config = dict(
    hidden_size=320,
    num_key_value_heads=2,
    head_dim=64,
    norm='layernorm',
    positions='learned',
    attn_scale=0.125,
    init='orth',
    max_seq_len=512,
)
Each number is 128 + 32 x the weight over its row's rms, rounded and kept within 0 to 255. Layers, rows and columns count from 0. The size above them is the row's rms in percent of the matrix's.

# layer 2 MLP down (transposed), 1280x320, rms 0.0346, rows 402-454, columns 256-319
size [ 79  97  99  92  92  86  97  76 110  96  99 111 113 102 113  94  81 113  89  96  91 104  94  99 109 111  95  33 112 108  96  98  96  89  95 107  99 100  92 134  80 109 105 102  96 107 125 102 104  95  92  97  90]
[[153 142  93 109 100  64 156 153 130 122 158 148 153 145 134 136  97 147  99  69 125 136 131  97 119 101 132 147 140 123 117  80 181 121 140  67 129 130 111 146 103 151 143 166 128 109 112 112 135 178  89 172 132 114 132 178 150 139 138 144 157 112 137  39]
 [ 89 135 134 149 141 111  95 182 106 106 116 121  86 134 148 162 116 115 146 102 216 168 161 157 113 178  98 157 143 106  59  56 164 119 149 175  64 113 155  94  91 156 107 108 100 193 125 134 109 131 150  53 125 105 152 109 136 197 126 229 133 117  69  86]
 [ 98  93 115 142 121 163 169 129 156 128 147 139 120  94 131 200 158 117 100 123 114 158 132 163 165 112  92 111 138 153 186 188 163 124 129 113 136 131 179 145 159 161  95  68 151 107 160 115 141 134 189 170 152  84 150 118 128  60 171 116 173  41  95 114]
 [153 151  75 139 148  86 123 133 136 152 146  92 100 167 170 145 128 129 108 137 137 120 152  91 115 150 127  76 104 173 116 130  87  88 127 113 141  95 174  75 127 143 160  84 179 145  84 157 130 150 138 128 159 119  78  53 140 132  50 130 113 127 126 135]
 [118 136 126 163 156  79  48 149 102 115 125 144 119 136  81  78 137  84 137 122  96 128 176 190 104  66 132 124  88 156 138 136 169 102 119 155 113  67 152 137  99 127  93 169 105 100 127 151 130  98 122 140 122 120 146 141 105 160 147 191 163  71 173 156]
 [106 107 113  69 111 118  78 133 168 120 148 139  66 121 143 152 146 162  82 176 105  86  63  89 154 110 179 158 168 123 164 137  75 136 115 110 174 158 127  92 105 101 110 147 163 125 121 157  95 164 132 156 134 172 161 149 120 141 140 142  96 179 102 110]
 [147 118 121 112 136 166 198  77 109 160 157 158 118  86  97 121 147 124 168 114 197 177  86 103 112 110 106 152 106 141  71 105 196  83 155 128  80 129 133 110 158 114 145 142  65 183 186 103  75 176 139 145  99 134  50 133 187 127 108 134  77  62 109  97]
 [173  97 171 163 135 148 163 124 110 148 179 153 155 159  55  64 138 172  65 179 153 141 102 187 115  92  57 110  87 137 118 121 108 143 111  82 126 151 132 129 153 147 118 150  96 111 148 116 128 125 131 136  74 193 145 134 117 172 116 113 195 131 126 102]
 [175 129 123 119 153 147 106  90 120 118 155  74 101 100  67  99 114 163  31 175 139 104 100 137 101  96 163 163 142 126 113 146 166 123  80 113 161 152 187 143 181  94  71 157 138  93 106 146 144 121 124 108 166 170 129 131 167 155 155 141 105 105 139 104]
 [109 192 122  93 127 108 157 112 116 170 151  95 152 101 132 141  88 100  99 137 135 113 122 144 161  83 105  54 122 138 151 110  92 123 133 101 116 100  91 160 119  51 119 139 178  98 153  92 113 143  96 115 154 147 136 154  90 150 181 127 142 106 128 137]
 [100 142 117 104 140 128 100 120 129 130  95 202  93  95 147 106 142 149 100  64  73  85 157 109 105 126 183 129 100 138 152 102  88 145 180 152 149 137  83 145  67  99 105 113  93 137  95 108 119 130 147  63 106 138 127 189 101 157 170 152 106 105 152 200]
 [153  79 148 112 110  93 157 148 112  85 155 114 128 167 148  88  99  95 166  89 138 121 112  94 117 143 115 151 126 135 150 184 141 137 130 130 153  97  89 140 114 127 128 119  84 171 136 103 138 132 170  64 110 106 105  96  69 106 123  60 151 161 174 124]
 [115 115 128 154 121 185  79  95  95 124  42  79 117  97 137 100 112 127 150 166  74  96 150 114 136 105 109  75 119 139 137 129 218 140 101 139  82 108 102 126  77  77  86  91  98 180 179 106  85  78 145 156 109 124 192 121 120 159 117 101 176 140 123 189]
 [119  55 160  74 106 194 137 189 120 111 133 117 105 167 123 180 153 108  78  97  77 181  84 174 109  98 142 117  80 181 153  99 176 100 108 120 103 105 140 125 162 123 169 158 104 138 128 155 137  99 105  76 180 168 164 127 131 152 150  78 169 121 136  79]
 [149 167  96  91 125 149 118 135  80 184  80 105 148 156 133  66 179 139 101 157  87 145 146 141 134 148 141 131 115  58 116 140  93  92  84 141 159 116 149 161 119 120  87  95 124 164 144 191 139 178  85  74 122 117 137 132 174  90 114 121  94 118 130 170]
 [140 138 137  57 113 111  98 104 157 184  99 119 126 182 128 147 149 117 109 103 150 101 109 128 109 150 111 153 115 153 103 131 141 134 109  98 150 129 127  96  99 139  61 146 173 148  66  82  85 106 160 121 128 136 144 193 105 147 152  63 143  88 137 110]
 [128 118 102 135 113 132 133 145 103 122 164 132 167 198 179 116 129 101 133 142 169 144 141  95 116  93 115  83 196 114 118 120  89 131 106  84  94 207  85  96 123 171 146 111 123 144  96 167 154 176 135  98  59 226 112 120 161 177 125  93 144 204 154 160]
 [163  92 124  87 162 129 117 153 204 195  86 115 113 137 114 148 144 182 101 112 187  86 160 185 140 111 128 180 130  96  91 131 130 114 139 165 137 196 115  88 133 116 126 107  89 191 121 140 144 137  96 141 118 119 113 194 125 129 172 115 121 192 123  72]
 [ 80  70  86 147 108 100 132 121 123 167 160 105 182  96 111 139 152  86 187 133  81 141  83 104  77  96 201 128  97 131  56 138 168 189 113 130 117 156 140 138 136 173  91 153  70 174 125 114  74 137 148 144 142  98  94 151 116 130  90 127 144  95 149 141]
 [118 146  88 125 153  69 148 118 173 125 183  78 102 101 138 148 143 106 184 114 113 112  88 115 108 103 124 112  73 118  95 102 118  78 159 137 170 128 163 131 115 126 143 154  97  94 149 120 157 146 149  98 165  77 123  96 157 102  82 182 192  90 171  53]
 [120 140 134 161 151 134 160 114  87  98 168 106  61 158 129 129 117 157 137  98 223 144 148 151 107 186 113 112 150 206 132 113 150 115 176 164 122 139 141 117  96  85 128 148  86 137 131 128 122 164 127 138  99  85 127 103 132 128  94 137 139 150 102 111]
 [123 162 177  82 106  59 115 102 112  50 122 175  71  57 141 102 132 113 124  89 130 141  78 157  80 143 136 150 183 151 122  80 173  90  74 139 148 111 131 174  73 134 133 125 153 111 129  81 134 146 132  84 146 107  76 101  90 150  54 177 106 158 122 113]
 [121 153 127 151  83 100 101 104 116 117 150 167 100 186 158  90 214 125 145  97 169  67 120 157  98  65 124 167 150 127 134 171 128  90 115 153 118 192 160 146 145 175 167 147  83 137  77 190 152 125 109 150 117  83 151  81 152 168 120 143 157 140 121 115]
 [177  80 131 110  59 143 169 159 140 100 161 100 123 155 167 179 130 120 118 113 118 150  65  90 147 124 142 105 139 113 144  81 123 153  93 129  99  75  91 187 112 146 149 137 119 133  97 125 132 104 131 102 113 111 172 157 103 197 132  65 123  76 129 106]
 [120 133 145 140 162 164 155 132 121 115 169  91 134 165 116 151 132 153 101 131 152  95 157 147 144 150 137 129  49 143 208 109 133 131 127 151 129 137 115  79 172 164 123 140 143 128 175  88 112 119 151 130 123 122 119  91  99 105  87 108 150 127  53 128]
 [133 121 162  84  95  98 103 155 101 111 116 177 117  92 135  92 101 174 149 162  36 133  90  31 132 157 146 109  96 126  35 114 165 157 126 126 128 105 148 231 132 173  90 123 159 102  80  97 123 118 136 119 113 109 149 142 158 165 131 103 111 187 152 131]
 [143  73 102 113 116  98  63 114 116 127 110 125 155 146  43  67  98 168 122 157  99 159 147 146 146 159 127 159 127 104 134 171 141 116 111 149 172 134 132 147 128 116  88 149 124 169  73 162  80 124 123  86 154 123 140 140 123 126 123 118 138 164 172 100]
 [100 113 159 178 113 108  96 137 184  43  88 186 102 173 111 160 112 112 112 165 140 120  64  77 134 167 129 126 125 193 132 106 178 110 141 139 164  75 122 136 145 131  87 164  95 108 131  87 117 194 120 147 150  59 129  89  94 131 163 143 147 188  90 172]
 [160 164 151  96 134 128  93  96 141  83 107 121 103 103  88 121 117 118 110 121 145 106 149 113 125 121  69 172 150 147  66  92  86 111 142 133  65 122 161  66 182 134 145 178 198 165  80 130 120 104 165 166 161 198 156  66 123 169 151 104 148 121 147 177]
 [ 64 137  81 122 110 141  73 117 137 172 110 150 107 100  69 140 166 141  98 152 125 215 141 140 140 115 158 171  67 135  99  75 176 115  75 107 110 179 200 131 147 111 107 165  93 117 128 159 137 212 167 121 166 177 111 129 185 133  86 146  94 169 116 157]
 [107 128 127 148 121 135  93  97  74 103 186 141  72  78 125 140 143 116  99 152 134 110 137  84  81 152 169 106 100 183 113 130 142 108  83 108 142 125 129 120 134 131 166 113 133 115  97 106 158 115  80 158 139 135 141 127 110 154 130 199  42 122 170 123]
 [136 118 120 123 141 165 143 135 108 120 143  70 170  95 141 137 147 105  69 125 111 132 106 149 119 114 112 142 115  79  94 135 119 185  78 113  98 116 127 124 126 132 126 123  68 103 131 170 131 134  84 144 117 157  93 120 199 111 110 176 125 126 156 106]
 [ 88 108 121 148 152 104 138  89 144 139 167 114  89  55  71  77 109  74 127 145 139 176  94  58  96  76 118 168 157  99 169  74 179 115 186 147 136 133  78  73  90  97 153 113  87 123  97 142 173 146 137 148 126  51 184 187  75 149 125 162 129 145  97 131]
 [218 101  90 125  91 104 124 103 155 138 146 132 143 105 115 114 128 119 166 103 105 119 156 142 217  96  70  82 152 142 128  93 144 147 159  83 134 203 107 162 115 116 148 119 158 109 116 109 124 114 203  74 145 118 172 188 165 141 130 141 172  53 164 119]
 [ 93 144 135 175  81 137 127  68  90 134 130 124 110 185 142 122 155 176 129 108 157 142 116 173 138  99  83 159  95 143 127 113 166  98 115 117 105  85 134 130 153 102  51  95  85 121 136 128 164 102 163 170 125 127 181 155 114  79 193  95 114 148 125 164]
 [164 110 115 130  93 126 133 129 126  76 178 124 157 119 141 130 134 155 134 168  93 170 123 160 153  70 114 105 141 100  99  97 163 157  74 147 118  96 145 136 126 138  97 112  98 100 139 188 126 131 100 142 157 182  94 173 125 129 121 142 118 119 154 210]
 [ 93  27 132 120 137 173 118 151 156 122 114 135 185  81 129 145 181 163 114  78 113 140 119 123 134  51 117  96  93 148 107 107 164  81 166 112 153 122 216 145  69 108 100 217  65 145 146 151 151 117  90 131 137 120 159 126  80 110 105  98 114 146 171 145]
 [154 116 138 123 133 238  98 128 181 100 133 153  78 149 121 176 185  67  88 111 133 110  89 174  97 118 169 136 145 141 165 195  82 126 133 167 134 195 147 129 109 198 115 116 115 150 170 120 108 175  94 115  64 176 175 131 138  87 135 132  90 113 109 157]
 [ 62 133 182 104 114 169 129  88 125 129 104 144 149 111 123 149 137 180 139 111 145 201 127 117 198 135 166 151 115  88 125 164 108 126 140 143 117 176 175  96 100 162 127 118 127 146 137 137 142 138 193 103 157 189  67 178 136 170 142 114 128 118 105 194]
 [170 141 164 144 122 161 116  93 212 167  54 147  93 143 142 126  58 115 136 193  88 122 115 127 116 139  58  47 151  69 126  94 128 164  89  90 105 160 146 148 189 192 126 116 137 189 152 109 118 136 153  77  84 100 106 165 133 155 149 144  80  50 165 126]
 [113  61 133 121 134 139 159 114 148 122 221  95  94 123  81 162 185 160 114 134 159 131 122 113 125 133  31 111 107 155  59 106 165 112  93  93 118  38 134 126  53  79  64 171 140 145 116  86 153 176 122 144 116 160  88 162 108 118 143 161 142 128  89 124]
 [113 137 140 165 132 100  94 156 114 134 174 119 109  76 139 166 157 134 166 135 115  85  94 123 119 155 147 138 132 107 126 127 126  92 157 190 143 165 129 159 176 143 179  97  95 143 167 143  99 135  76  92  70 115 114 129 114 125 146 136 193  76 143 129]
 [156 124  89 101 143 122 145  99 117 189 163  87 110 185 122 133 137 105 176 139 152 170 139 127 117 105 176 162  88 184 122 176 150 118  95 218 113 214 138 182 128 153 144 142  66 116 148 131 129 136 167  94 148 151 187 130 111 138 140 122 185 162 132 163]
 [130 103 110 106 118  77 103  48 181 137 139 137  84 106  87 111 122 118 155 132 124  85 132 153 126 169 162  82 176 139 110 144 102 178  89 172 131 125 139 172 156 142 115 129  89 138 169 102 146 134 209 132 110  98 170 145 133 176 126 137 110  98 165 105]
 [116 125  84 109 195 150 179 128 122  80 105  91 107 135 226  92 178 129 131 168 116  98 112 179 134 122  85  81 126 180 149 147 106 110 107  49 171  80  93 123  96 109 114 104  54 136 167 164 112  90 115 110 112 142 126 130  79 137 135  97 175 123 133 108]
 [135 118  66  53 153 171 123  80 139 128 135 115 108 124  98  50  89 149  60 133 145 119 116 157 128 131 165 138 135 130 164 131  98 100  74 129 160 132 146 104  74 178 142  88 125 114 108 103  87 140 104 163 125  95 116 164  55 147 181 138 149 206  87 138]
 [113 127 150 186 130 164  98  85 130 147  80 160 124 124 151  80 142  58 111 168 140  71  98 123 146 131 143 171 179 104 109 127 138 137 133 180 119 114 150  84 113 177 133 166 207 139 112 119 103 130 104 155 145 116 172  90 154 134  87 126 117 113 107  97]
 [192 164  89 108 139 179 130  88 129 160 109 119 148 153 129 122 133  71  90 141 105 140 114 150 118 153 118 182 151 126 120 102 101 106 133 101  93  99 127 178 121 170 179 129 111 127 143 151 144 160 126 128 101 149 159 130 208 156 141 140 126 160 176 142]
 [157 138 108  81 175 140 143 175 168 124 130  51  75 110 179 108 104 146  97  59 143 159 110 187 161 160 124  95 141 118  72 188 147 101  91 128 121  77 150 153 115 139 122 152 155 122 118 113 117 123 200 150  39 154 132 124  94 118  99 115 115 155 170 124]
 [103  86 105 126 153 139 107 102 179 106 159 124 104 147 171 211 164 207  63 181 114 102 159 146 132 180 112 138 194 106 126  98 133 125 126 141  79 114 140  38 117 140 121 102 104 118 102 133 105 106 154 155  95  96 103  80 116 113 124 156 120  74  97 162]
 [112  96 187 109  84  98 171 164 105  79 199 145 136 152  93 128 146 192 120 112  88 150 150 188 124 117 128  99 126 133 139 138 131  77 134 156 119 111 141 152 141 135  35  50 154  97 127 148 138 189  96 182 151 124  53 166 143  94 149 121 162 190 165 161]
 [119 126 113 161  92 153 172 128 126 101 133  95 117 140 178 157 136 146 101 123 148 180 130 159 140 155 150 124 140  72 162 131 108  88  81 174 157  85 139 132  95 101 140 127  66  99 139 135 145 135 164 140  64 157 167 163 128 121 140  97 134 147 125 162]
 [149  94 150 101 175 148 159  85  66 180 142 148 229 164 113 156 114  85  91 135 139 136 153  69 153 114 129 134  63 161 121  95 121 182 205 120 121 154 157 121 156 106  78 131 113 138 111 131 172 104 172 143  98 129 142 151  73 158 215 137 224 116 173 191]]
# layer 2 MLP up, 1280x320, rms 0.143, rows 403-454, columns 256-319
size [ 95  94  98  98  93 103 101 101  93 105 104 111 105 107  99 107 105  97  96 100  97 100 100 111  91 100  66 101  99 101 104 102  94  98  91  92  92 105  98  98 108  94 102 111  91 110  97  90  94 102  96 110]
[[116 118 153 153 110 137 147 146 150 163 129 122  59  72  66  95 128  92 144 154  86 108 132 161 156 119 108 149  90 187 133 149 104  85 110 184 151 125 165 109  73 107 119 159 106 169 152  54 128 144 138 129 133  78 199 139 141 186  91 136 137 111 125 134]
 [ 89  69 143 101 147  99  88 138 189 112 164  91 162 132 117  62 135  95 103 135 172 161 161 146 130  92  49  66 180  88 164 156 130 120  77 117 121 183 124 171  94 116 119  91 138  82  95 101 135 108 121 160 142 240 135 115 119 117 136 111 152 104 135  72]
 [130 150 123 110 163 114 156 144 114 147 152  90 101 130  93 164 151 100 155  75 157 146 151 146 123 134  90 178 170 146 115 147 100 173 108 160 141 117 134  71 149 232 161 104  89 157 123 143 117 120 166 139 126 114 151 149  93 113  95 106 138 138 110  76]
 [144 171 137 149 116 132 147 100 136 107 117 133 129 130 156 144 105 122 158 165  79  93 129  83 114 126 102  32 153 179 200 202 171 150 137 151 163  93 122  96  94 134 115  82  75 156 145  77 117 140 159 124  81 185  74 119  71 115 138 148  80  77 200  36]
 [138 150 103 134 114 117  80 199 102 120 153  87 118 106 116  75 119 113 150 145 174 152 139  59  93 143  95 116  85 126 144 168 158  84 144 159 127 138 160  99 164  57 120 141 111 131 107 151 118 122 129 110 169  97 107 154 160 125 130 152 135 128 123 104]
 [143 116 173 104 151  77  59  98 110 146 136  62  86 167 162 127 120 176 194 170 150 128 105 145  88 111 165 140 127 128 144 174 104 140 130  94 136  97 142 140 125  89 106 148 178 155 115 107  45 143  68 100 133  88 187 138  94 115 111 106 107 123 177 142]
 [137 130 149 162 140 181 110 121 132 142 162 132 201 169 140 100 158  91  93 118 129 161 122  94  76 130 189 103 104 215 164 130 104 119 113 140 152 126 115  93 122 122 185 117 108  95 133 137 164 126  85  95 172 143  77 135 124 117 142 108 103 150 157 137]
 [158 165 114  95 132 198  93 129 115 146 103 132 184  61 129  92 143 118  90 145 137 103  81 146 120 129 174 156 110  82 146 166  82 161 156 119  97  66  74 110 163  89 126 116 106  97 142 146  60 173 105 187 159 111 132 212 146 201 166 108 100 140 116 187]
 [ 95 126 151  95  98  99 165 155 145 124 123 175  79 163 127 159 166  95 123 108 120 143 143 132 129  75 118 129 135 111  93 168 143 112 154  96 154  92  84 135 144 140  96 162 133 134 105  91  96 185 149 141 138 115 168 170 128  88 105 130 146  88 147 104]
 [174 148 177 160 101 176 147  98 118 167 164 104 166 157 118 148 127 110 123 127 142 171 154 107  94 140 138  84 146 126 150 134 156 187 151 153 128  71 190 129 180  60 102 123 105 138  68 141  50 133 142  66 172 134 126 177  90 116 131  76  97  93  71 178]
 [129 110 142 136 145 118  99 148  52 105 150 160  99 125  63 124 126 123 157 108  56 115 143 151 152 141  80  95 118 104 138 155  44 177 189 137 110 114 107 139 100 127 168 138 124 100 127 120 104 148 131 135  93 142 121 127  84 144 175 139  73 140 196 105]
 [104 125 112 120 188  96 133 166 136  66 103 130 134 141 132 144 159 140 135 164 141 151 173 129  81 123 120 183 147 115 190 142 135 154 143 137 144 139 138 138  91 150 142 127 159 199 220 152 130  57 100  67 135 151  95 115 127 138 128 106 122 202 140 158]
 [125 130 176 142  87 150 110 132 131  97 133 112  97 111 100 132 120 111 121  88 120 145 133  93 103 131  96 122 116 199 139  82 102 111 151  81 107  85 136 131 152 153 136  80 141 145 153 100 134 187 122 112 140 126 100  62 110 100 141 179 140 145 198 115]
 [ 94 105 138 162 163  86  98  74  93 185 136 133 135 107  55  87 141  86 128 125 114 144 153 164 177 102 124 117 155 140  70  88  91  91 102 142  95 193 107 163 138 115 143 147 104 108 107  98  91 153 107 136 149 108  97 133 103 130 120 131 148  67 151 150]
 [164 111  82  83  79 140 144 127 194 116 114 177 164 173  92 132 143 147 153 163 200 150 158 106 102 141 106 198 173 123  81 152 147 152 176 165 157 152 103 133 146 130 136 155  86 127 102 154 101  66 119 145 142  58 131  99  69  72 148  93 106 107 123 124]
 [139 148  86  87 107 205 156 178  44 156 139 161  84 158 156 149 138  97 138 136 169 103 146 122 134 122 148 102 121  92 153 151 129 106 124 159 114 102 103 165  96 118 145  86  82  93 173 179 138 105 188 136 120 145 117 150 144 140 166 147 119 168  88 206]
 [109 109 179 135  90 106  66 100 157 189 118 148 177 150 103  88 105 135 141 151 158  77 121 174 143 136  86 148 166 118 123 108 125 139 104 131 105 144  59 137 193  96 160  80 115 155 124 129  87 156 101 155 122 103  68 145 135 127 135 127  66 128 141  88]
 [109 171 133 147  75 109 147 121 101 182 159 151 180 160 151 103 145 104  92 190 175 119 121 123  97  60 122 125 174  72 155 104  75 156 159 145 149 163 171 122 108 106 100 123 162 153 162 126 104 106 119  89 109 148  75 110 152  71 124 148 193 122 121 188]
 [100 143  98 105  83 137 125 102 170 122 111  50 116 107 120 156  56 166 131  75 140  94 122 143 165 150  71  77 159 195 120 131 120 165  75  78  81  83 129 141  99 109 140 146 117 129 127  78 105 120 162 128 156 133 170 113 133 161  82 117 104 141 100 117]
 [139  94  65 134 138 149 146 116 107 138 173 109  85 148  89 135 145 174 160 133  66 108 152 129 153 120 152 111 123 184 148 116 133  94 143 100 137  85 153 142 104 118 148 144 127 112 145 103 136 144 160  80  99 102 131 185 148 139 193 162  81 141 132 169]
 [129 116 124 130 102  91 136 154 101  62 127 127 130 145 124 102 141 122 170  98 164 110 175 126 153 129 139  64 122 142 164  91 123 138 116 151 122 135 135 166 100 122 126  85  48 168 138 154 131  78 180 129 137 115 134  83 158 144  91 155 137 116 120 140]
 [145 119 151 171 129 106 105  87 146 115 105 157 184 149 117  69 112 115 166 154 123 128 116 143  94 121  76 104  80 131 157 174 110 168  89 140 132 117  64 160 127 118 118 124 131 137  90 119 149 139  87 104 119 129 124 144 149 136 143 130 143  72 132  66]
 [120 117 180 110 104 164 127 133 120  93  96 100 115 126 116 132 222 137 179 129 129  74 135 158 144 155 111 130 162 148 128 129  92  93 113 173 154 123  91 118 154 130 162  94 111 141 147 161 141  98 128  98 142 146 151 114 116 149 109  69 119 137 127  64]
 [118  90 152 117 162  70 132 117  89 152 160  83 127  76 156 190 167 105 101 143 103 122 108 181  99 124 111 111 111 140 183 129 105 119 126 112 119  79  98 122  44 165 144  75 187 109 136 107 152  82  75 140 131  89 131 115 151 101 120 152  95 157 186 139]
 [ 90 143 110 159 133 116 171 116 138  90 107 125 133 152 125 123 166 115 136 167 117 180 136 120 145 109 156 132 115  96  53 106  86 124 153 121  83 157  42 119 154  87 172 113 130 150 142  97 132  96 114 123 222 172 120 134 119 124 120 145 145 101 175 131]
 [131 158 184 164 130  80  94 132  85 120 145 129 109 170 163 112 155  77 162 103  71 105 153 135 124 156 152 147 151 113 158 147 119 151 110 190  68 119 146  92 135 137  75 109 103 112  59 136 121 176 185 171 147  88  63 172 134 109 131  74  68 133 118  81]
 [127 139 107 121  63  81 123 135 131 108 137 170 107 112 144 110 189 151 193 120 113 113 131 103 115  99  97 205 156  82 138 141 155 132 195 148 145 134 156 104 136 147  68 158  83 143 148 135  97 133 117 182 134  90 170 172 154  93 146 101 178 122  95  95]
 [116 148 121  67 108 166 134 183  74 177 138  77 136 136 147 191 159 141  92 185 165  93  73 134 155 160 136 144 146  80 120  94 146 156 116 131 126 126 151 103 123 110 171 122  68 154 116  86 172 116 100  88  65 167 137 127 110 191 132  71 111  86 143 108]
 [139 116 128 152 207 126 153 155 106  84 101  59  72 145 175  69  57 113 138 139  98 128 188 140 117 152 162 160 124 130 167 208 100 161 160 133 130  86 100 115 123 101 110 112 186 148  67 127 190  56 116 112 172 118 128 129 132 114 162 137 135 138 141 162]
 [107 103 144 104  59 148 126 100 104  73 150  86 115 127 117 141 199  95 126 210 131 153 146 110  81 129 152  94 171 138 130  99 165 122 127 166  87 128 125 177 131 112 139 149  78 114  98 140 125  92 109 121 119 148 174 112 122 173 128 149 164 150 145 119]
 [136  76 148 148 107  64 162 149 131  92 170 160 128 195 103  95 169 169 106 132 131 146  55 107  61  98 109 131 160  90 164  98 131 112 117 138 106 179 108 178 140  96 101 193  91 123 132  73  70 174 154 191 134 119 143 187  65 134 160 115  76 123 105  56]
 [128  92  85 109 166 187  95 148 102  99  87 140 109 104 100 107 129 118 131 117 141 159 127 163 144 158  96 164 166 189 127 121 157 162 151 163 112 156 118 102  89 103 135  95 106 161  57 103 118 146 138 147 127 140 116 117 170 120 130 154  80 143  93 181]
 [ 71 147 197 111 148  96 125 123 145 135 196 117 200 184 117 107 190 126 138 109 184 131  97 106 103 111 155 102 112  68 136 131 205  63 121 134 104 133 100 118 141 102 120 176  99  87 116 108 112 148 105 163 136 150 160 194 137  56 107 119 111  68 160  73]
 [167 115 176 147  97 101  88 113 119  84  74 179 162 155 108 134 146 115 139 176 127 110 143 112 149 169 156 136 118  91  88 160 113 153 170 172 124 135  89 153 102 146 102 114 157 134 107 121 144 123 166 120  83 163 119  91 154 198 110 131 167 143  86 184]
 [105 138  98 111 163 132 118 109 171 137 145 123 178 124 127 132 147 173 183  95 167  48 118  65  96 170 144  76 137 136 147 161  99 109 169 131 100 132 137  32 163 125 145 118 163 170 125 151 116 132 165  60 120  79 117  72 147 118 138 145 132 110  80  69]
 [119 139  75 150 102  82 128 163  93 152  84 132 134 152  52 117  97 106 196 162 154  73 136  44 102 155 136 103 111 105 186 107  92 142 149 135 139  74 103 120 149 110 138 123 148 142 156 103 153 128  83 123 170  34  86 171 118 114 132 151 123 170  83 185]
 [ 46 117  95 142 100 119 182 157 119 109 163 137 180 165  70 102 119 169 116 208 134 171 157  75 158  88 140 132 140 171 125  99 174 113 109  93 144  98 146  88 134 112 121 174  85 100 111 102 128 134 105 142 173 163 111 163 136  82 137 164 206 150 118 134]
 [130 131 115  95 102  90 147  45  92  52 121  67 100 171 111 131 118 136  64 107 126 209 117 134 107 156 145 106 123 125 158 177  83 109 149 127 167 193  79 126  83 164 202  65  57 135 128 113  96 128 164  60 177 193 117 127 182 105 133 158 152 141 117 160]
 [135 134 103 131  69  99 111  65 118 134 152 131  94 130  51 155 155 109 178 125 117 135 127 183 170 186 143 127  65 157 168  98 103 169 134  96 166  83 117 102 129 126 194 186 121 121 157  80  81  89 135 184 146 129 133 162  82  67 163  91 200  97  91 109]
 [113 105 126 136 151 109 171  84 135 109 120 108 178  51 173  77  90  97  68  32 180 107 101 141 157 111 122 120 168 107 100  97  98 128 132  99 160 109 145 131 163  56 123 107  83 122  78 166 106 124 160 176 131 128 140 141 164 114  98 117 112 112 130 142]
 [ 81 150 180 139 109 136 151 110 158 119 231 140 180 113 132  92  92  93 151 106 164  76 120 150 125 101 130  73 107 129 147  84  88  96  92  96 124 135  71 135  99 130 154 125 105  61 104 155  90 101  76 162 136 128 162 178 111 120 120 117 154 154 178  64]
 [ 78 221 133  97 185 167 176 128  68 137 105 105  90 185  99 119 117  61 123 134 101  62 135 197 129 146 210 139 110  91 181 141  82 140 116  89 103 133  97 199 126 149 207 124 121 146 145 124 118 154  90 120 172 115 123 124  98 181 137 115  88 157 126 151]
 [116 138 149  81 132  78 115 135 118 144 119  72 131  80 165 155 119 143 185 171 132 156 177 113 119 115 126  98 146 141 171 163 148  80 149 140 162 139  97 122 142  89 168 168  85 182 165 181 115 137 100  75 155 212 153 157 131  92 118 118 124  73 114  93]
 [132 105 125 117 110 168  89 132 105 119 144 160 150 121 124 111  90 104 128 103  78  74 131 156 105  87 103 110 195 120  82  51 140 174 104 170 177 120  76 104 132 107 107 121 152  83 110 162  91 185 131 163 140 158  88 110 123 134 134 134  93  90 102  93]
 [ 92  98 113 145 124 142 132 151 118 104 101 117 145 143 126 186  73 122 201 117 109 146 157  85 121 144  73 108  95 120 133 148 140 188 146 101 108  71 149 193 136 143 128 145 106  94 143 159 211 157 150 134 167 101 152 132 159 131 120 127  86 153 155 150]
 [116 124 162 135  41 156 121 125  54 101 203  76 110 118 114 147 153 140 161 137 143  86 121 118 114 127 166 163 149 152  98 143 139  70 117 137  78 162 115 134  70 147 137 102 110 143 109 139 142 158 166 165 167 147 108 129 156 126 155  84 114 145 140 125]
 [103 130 125 136 181 205 155 124 121 145 156 141 169 150 130 155 131 132 183 131  52 109 104 128 141  92 141 142 147  89 131 150  91 102  84 190 131 187 129  82 169 109 103 122 167  71  83 125 100 102 149 122 101  88  98 132  93 144 157 177 124 142 134 172]
 [100 143 111 134 103 111 129 124 135  94 126 171 160 140  87 159 112 155  48 134 167 125  85 157 110 153 119 157 139  80 105 145 200 142 153 161 152  88 127 144 136 145 114 176 212 102  90 173  89 161 147 163 171 113 126 139 208 144 160  83 106 139  76 132]
 [132 137 118 115 130 110 144  79 130 110 161  85 110  48 117  96  99 213 131 103 160 147  98 128  93 118 191 118  89 112 176  83 157 196 157 170 114  67 142 122 150  75 117 151 118 123 134 146 184 103 105 155 174 118 110 107 180  75  79 162 132 168 216 125]
 [ 92 149 165 121 130  98 133 138 162  78 133 101 127 116 142 168  69 121 131  89 133 110 133 107 164 155 135  95 201 102 120 109 108  61  83 103 131  94 129 150 148 142 177 141 131 165 131 132 114 107 149  59 122 113 148 135 127  65 144  93 145  96 122 128]
 [105 185 140 116  89 132 121 148 147 125 121 102 114 204 100  94 116 130 148  85 199 115 119 165 139 180 126 112 134 175 163 121 163 123  67  80  46 155  80 181 159  80  91 132 149  99 133 118 155 123 179 151 109 153 122 149 135 138  85 127 101 117 153 112]
 [108  82 120 118  97 143 139  87 179 137 118  64 191 138 166 161 112 118 135 144 185 104 179 120 192 142   9 103 154 130  83 146 158 130 134 223 183 109 107 105 145 109 111 125 144 134  95 115 105 135 202 100 147 103 115 108 103  96 157 118 105 159 152 127]]